{"n_layer": 8, "d_model": 160, "n_head": 8, "n_kv_head": 8, "head_dim": 32, "d_mlp": 640, "vocab_size": 8192, "activation": "squared_relu", "norm": "rmsnorm", "norm_place": "pre", "norm_eps": 1e-05, "positions": "learned", "qk_norm": true, "attn_scale": 0.225, "bias": "none", "tie_embeddings": false, "parallel_block": false, "extras": ["capped logits"], "init": "uniform", "init_std_qkv": 0.0425, "init_std_o": 0.0528, "init_std_up": 0.0609, "init_std_down": 0.0609, "optimizer": "muon_hyperball", "lr": 0.0158, "beta1": 0.95, "weight_decay": 0.0, "lr_head": 0.00298, "grad_clip": 2.0, "warmup_steps": 0, "schedule": "wsd", "decay_fraction": 1.0, "decay_shape": "linear", "final_lr_fraction": 0.0, "batch_tokens": 32768, "seq_len": 512, "doc_mask": true, "train_tokens": 158000000, "steps": 4822, "dataset": "wikipedia_en"}
Each number is 128 + 24 x the weight over its row's rms, rounded and kept within 0 to 255. Layers, rows and columns count from 0. Numbers have three digits each. The size before them is the row's rms in percent of the matrix's.

# layer 4 attention output, 160x256, rms 0.0528, rows 120-159, columns 0-127
102:125144120119142148088132095159108160125100149118122149133162111116131117126136098158123109137163145122133148146141137087125127132132093127103120133128124136159113136117098150128113126138120126098153106144102123069152116137066159140101141175102107105120150110104141173117118112138105155145119153166117173152168121153088124145126120112095086104172132136138151130115141095154166147101111
093:163149131123118118134140127064116133169133149146096129123112134118153113151117113174158139092122133116110086087134124147121139133158132118157117130114148156136111146118119103129135135124132145126102108149125130131083139163143154106126125138149132130130097169164142137125122141125150134164102142088179082122133105152104160148142188132142113150187130123118127133135157121136135194106161
103:135091114161113098135122125133156124108157131091163121111107139126122113135161115125125115084129087104145135125126135130123129108122166139140129114165133123151126098126142114143112128114156132172105157102128164127150160139112105135136146087123126143148101152179154084166132110091158092127095144121136122113121112140148158111103111118151142080120109165137077081154066112112132155135111
094:117138170116107100158102162113101139126111088123113137156140143141137117100116123125101131121130163127110121134146184116145116152097113133134131107113093104145145139119080146114119121087132131109126118142095086148114186146174110140120104131134111122124178102129155144111161136137108168128118137089166172097122121149131123145087166132070123146156141116086110104085118185117137122156128
104:082167132155110135141131179110132113130122125129122148134126133131144110122102089105126146129133150129147115121125149128153155147119092115099132139125129112148125143129132143104131116121130091082133098115180156151134144125150103125124145131176134137133157113105178100123164160139133124103149104105148106136111164094163187136087113130092139101204144138104157093134107184119112152092163
100:122120133127168143120111128134078128169128109130113141099130128136152114157130133113135127107145126135149131144143110143148126119090101120112105148144124118139146127159101140117155135145148111165147133145142141135091141126122145182115083167076148190131133119126047106103125130113148089142062128132084068126123080166116115166139123210136159113072114149146127131149104117104066147137087
099:128156112153083105121125107103126106145103123088108092154144150130121106112161114097070092128160135151107116124123127109101148145115122137138139086115119163123156134148132106121110113152117121173144111116126136113145149158127103133146138125118110126116167170176158111187082084149101111172137122116145080151149165120130134110139107153142075133119149106147135107133183138126138135159131
099:147116115121114101158073120138128081117143107132147095138143164119111140117131147141122119126121141115133132125138157125127124149117128144095149123072092137155150139119153148130130102083103138155117150109130152121088146109140129130147072106151140147123061128134122121151113124080123127160149151114137145130133098122127132091110089173065099181153120153089122085133141093135115099164084
106:122136139095117116113117106117134148102109132105111134090118119081177110110097126130128135132101104110167139121123124168119139134115114105116165129117116130138149129124127125150125123140138115120120104102148144109140128138146102140160151122108132184132105129126163073127182140124142121131091142122100138069119133126150209156121155104133134134154108164111162113129153160140141110071153
093:103149116129166108110164160115138163101117104124127095104109143118106126124120127121148126131097135141117127140119147163168146124103104111144117089109122121130117108171125116114111114142162093130128147155137120109106135124065119137118122097110140166115152130113144108102113130178122093172101159124115157103144123116132108083079139138135167084150168107067131112179117113110126117138096
090:113158142109167124131118100123161145159109110128120123141142171118130117163150101130107133106126109112122146141158158126140154113130105131142143124123102097126186094147139118135129119122132145142125093114105152134126167181158141085129153149096107150116157113137098141118113137161132151092116117193107149136125114164112110170122137182124106089089112126118147119109097126162144107034155
107:140152109104142116092103144100109130120082120131107120115154148111139108103160130129124114100125131126136108133123095164150130126132136113133115102109133144109113117132131115134123127111099099165107178144147122111132130133126121149120104164171130142162129116137158099143131153132136150175120087094154120116082127131124144082121199157127103122103194159118135053178111090155119158116116
100:141110108142149129133156134134108120133140134155148112096108141133151141112154153128109102131126120146097140117098135158090162112143161106140132141101156143160083144147134097106129141130145114176110137152131127144155121117141130136149146164133135111107102132123128129104114122127114156143137110084103172147114078129109095121152129066175106145112113158128154136140110103097123153178066
100:113134119110144129130125124097141123151100119113154093136121129148129089121113127138105110122143126085110124126154148109120114152129143130106130150119128119103143134158119122132130113116136126107151117135152112126144128138120107147115123125131156132135118096153125139134145112124098147097132159119115155070110108171105147147134131150173181141082119143119154115151137101115104122232109
101:147114110090119123161122108166126126155154141123131135118125116112093133139163154130123127124163141111142135144113123123134104151094123130105120126137103135126138144118151138151138117156112132127141152154111139151109115096103191143134107131159135159164090147156133200128113163109151101151131101104161101134140126131115158119163104118125175130108146139163104142066115104106158144092135
104:118099131138100147096142123127145136129119140156120116156155111141130106076142101129100125136109163126113150102115160127143079145127141135126118172129106174102130126122091154173141123116096128156116175094147165130133130148133128124133164135148090129158145096126105094126174145159133150115123133128126159052176119137154145112136134129172136127125157116111136118100123117086110105087123
105:140090109156092124085122113080125114140157145159116112089129123142168091128076123158113142142140132140128111110132105163163147120132112127143122114119099105105160130122169094121136127101107132117145106102112137142125150096127134164147138111149141112158121102107176141080129112143162164150162085120090101140145095106156122135172156159091121056101174142141136156109130148166139131117167
099:163132112154115126146122151103110138140120093098127117117148136093177108151131147150117146121141155158103100111114099080106107129108147131115149143165128157126140095141107147128146113167142102166146142113123125121102146111163140121134100117094135154124136120090127100131134112088167127146151136145116109141120113133159147137106124131142145138128144112154132118132130118107151167146101
098:150109135120138118087121119115158137129161172129141146098104128126169141113108180085115144087116138096131115122136145149134139136125109121164129138128097161112127145156111115107152109127128112133130153124102151096105128122106157162103121112134152169152067128147105120117138133129124098184161140096127125134144118091162142165123104110155137162123091119165161107118166102145167102123117
092:128143120109121103129130114139133140157117117174148109103136180120132108131147121121096143135104124134136144146163121133136187109107089120129141136159097121141134109168111140104142132125113115155146128122128066112117144133130148135125164136173144103121166123111114080072122141119155115159106153144117090135187156149156135136140148105190173149112086147148080147107169125124151112164126
092:142126133158151160086123119094169146141119115113094101103112121139135136117093154129135093144103127125104117112116125148120117140157109155124138137117129141129098111131142140138124145130151128103129182167070149141149172143143147118159112112135162137139142122111124107101172136160125187153127115143104142125162112128128136121082130138103073104089150136166167114121126093063161133099115
099:125163114131127108132117130117148157129130094121113138117138112130151106092136089122112129096133167135111081118106119118145108124113117110149110144124151151153112144099102151130120130116117120094142137123124191092078135140140133130116163181145127161132128133123120162155134149120123156095152100106175123168142107113145094143129113130079089157124135147126120136059116166125119090095155
104:110120118137132094125099113142098102150096162103104148136112134150116105138129109163150130112151157148141127124107105153143109152138124146126118122170135151137097122148117134130123131120140116106089155181144171139132162133123107148130133107109141141105179112152151120108143100171104124130173153150092176132082082093108088138142131139101122092136101138029078148147100165114109149127107
095:139140115094095131156160123063086165079123117117165157089162100120159154109106109112125101102124092132155136155125115106139153144108128103129156126147143116146109142126115138116138106119132134135150130101150168145147125124139127110176099102114093105112122151129131112172176139120122108159169143126174160107098117107096105109143150108114167130104141113118123092182107092098147100110130
095:175134125103139142145116148131176141146130088138134067145152126119102136148160122111129152140126131122098112104124109122136109126096162152142138089114128132096156133093160135171102132156125126160127136101108126102107108096101112119185157122126127120105110157133158121143109125127084076130119156174138112130154190058138126119115146076146108162173107165124142125135146126115158082083140
093:104122131132096109144116106106130102104135125113116128117111144153142133113137160106108160101106119122105135163139127130110126148142125120122134146117081119128124123150151140141117114141096140148209125068137148100132092096104134116134124122167155167114093133107115095135095131128162097121108092156118111105167102155118094085103114105111115098107087101160148137150148137117107070117099
096:119113108137124124122120142181160118111120139151133140068135129128162162129129140159139139076129124148134139099126123148135138125160122143140132171139132155137157091162089119113130114171137095113148145127106117142130151136116106147150163129146088149097157139077096096117138144134131085109127178118102122134103116142117101159113128164115126173136096193122132100123151156146128074164101
101:139136134136156152141152108152141122162125102147099113147117141119108128111124170121094109143144117152087126149138148125104147130125160113158138131142131115114105129101128155110137142130138132094065150154145104094145129164104128106128174109146161139162170076111125084131156171161126183139113120087198189107158137149120168155113099132127112127138111127127141086149113120112143128169119
092:160125136172133172130125117161098123128170138124134158108142144138109156152149131118119125103155104130129137133146123094118165078114167102116124134151158100129151151150107116086162106154157117103128077148140129147134145138120148099072136098144114143146153134136113113069149124126129137139067149130114118115155115117101150075098148156106108137141113136146096148129130147124142100113143
102:094132123141125152123098141146089139114130142140127179140146109150109148099147099132146130128140084133158115123175121117131101094137136101106136157120125141118140120126096125138114112146135114110137107083129149144117120111126147129115153126136157149143091132174107133145141137120127147119107142138167076147138139126077108195067125143177107113106151136147102163161083166136121067103148
091:155121108121120135120129138155144111089112127136123142172143111088084093126111137084083115123167136132099102159133098144136121130153133139122146118144152106124117141144150148116157110079099136133095167138157149150128130138105142137126116114136123153149152127081136141137146135105138123142130130124144131124135098111118125156088162144165088144139143116099127118142142132088177132125113
109:119128109163111106130148148082141108113107152085117102073142122141116106120120121131117130143122130107122145141124106141134142145149135147122106133154143107091082129146134138122131138106150139177111124120141081121184106168141141136166148079108154123141128100151146111088141139093117133124151116136108138098174155102091101142156142132124109126091102114085110149145143067147149109156128
095:135120109152145142114149135094124112159123130154119147141127156081168131134145135135112151133129155136105113132143086115122127145116126128142148137142184154104119159120127134135123128172126094116115134113108128138139145100137143155099135071145107089111126088123129101089125097133125131164166088080143150161142116128154105093129142147215182136144123117123128109160107103126119139105104
097:134145137097124122098114099091112074110115136105122076127136111148127105116131167093130125113131134142088092081143125162130112118150157120150121121102132099125142122111131126133114128120128102161168119099152129154136129074144090137141116137150127185129150119145120115128123107121131104120140099151048158095074098119146133113109085146104127086118132155104163066146173110138118124106130
106:105132124143120110119100165133119157106122134141150169129111108160124142112120135136102166148111196124115143115137153106136132167126118144094112108090124172157126152136108132138109129108108138163139069078147153105092141128105106100118113082127110126108134150107100128120127093130133142137123130167178117118152089109116121142116089105121182098148136121111114117126170115109143171121151
092:117139102080166089098121146166129138097158143182120087103108173104114139123104146153095142116120118132144130144117076157122131112153119149121144124139151117126118093140126113133133129118156134122110150139132142122146109127130118114159157151092099166095134116119154122106152128142158137121143127126130170136133076116175151149128114069130131146152160128113138156108112081121148113148082
103:130135134136105123143124122117115106113157142116154128122113108140130130126162155116145096142133103111125135116113098126148106115114136122110117143144128160120136137138098136125152102106129138091129137158131136091114145131137132182145112100132155105153104107097120129129120151152110141144162154101127200136091119070168178098130160148110091112163168098104156072119073112097187101123071
107:133127100097158098083123121161151152115125118109124142137116148121151160110119156165106123082118115095122090163166115137185159138105089161123118084129104108105144141139153134113153119142125127072128133143157128128147107141163123126116142116152136138116138113139125170125182145101146131122184154125194179128111095123092150150114100083151159117146146115106142113110117082152166131129132
102:121133110112143128107123091140151136145135160155100148137133146126120131126103141133113149128142139153111137129160102112136117123116127095116155144133146147148126145136068148121141135126119120112154127143140135148116147079140111126162173123109138092146097145162166193101103115128123120139154121162169158166145160181109083148197085108082150094088106103094151164087125142095137119087177
105:105112134132124135118132118115143116147139151127120108088107126139105126129138145140124128124132127121147143133121147126102099141095117141099147113120098120148153123128135127157149127136131126181118142096125139155097184126163148151168159173110098131087119132126108138173058126144145089106094100109165122118154179147122092161104172164149130095115094121088165136081173146084127161134194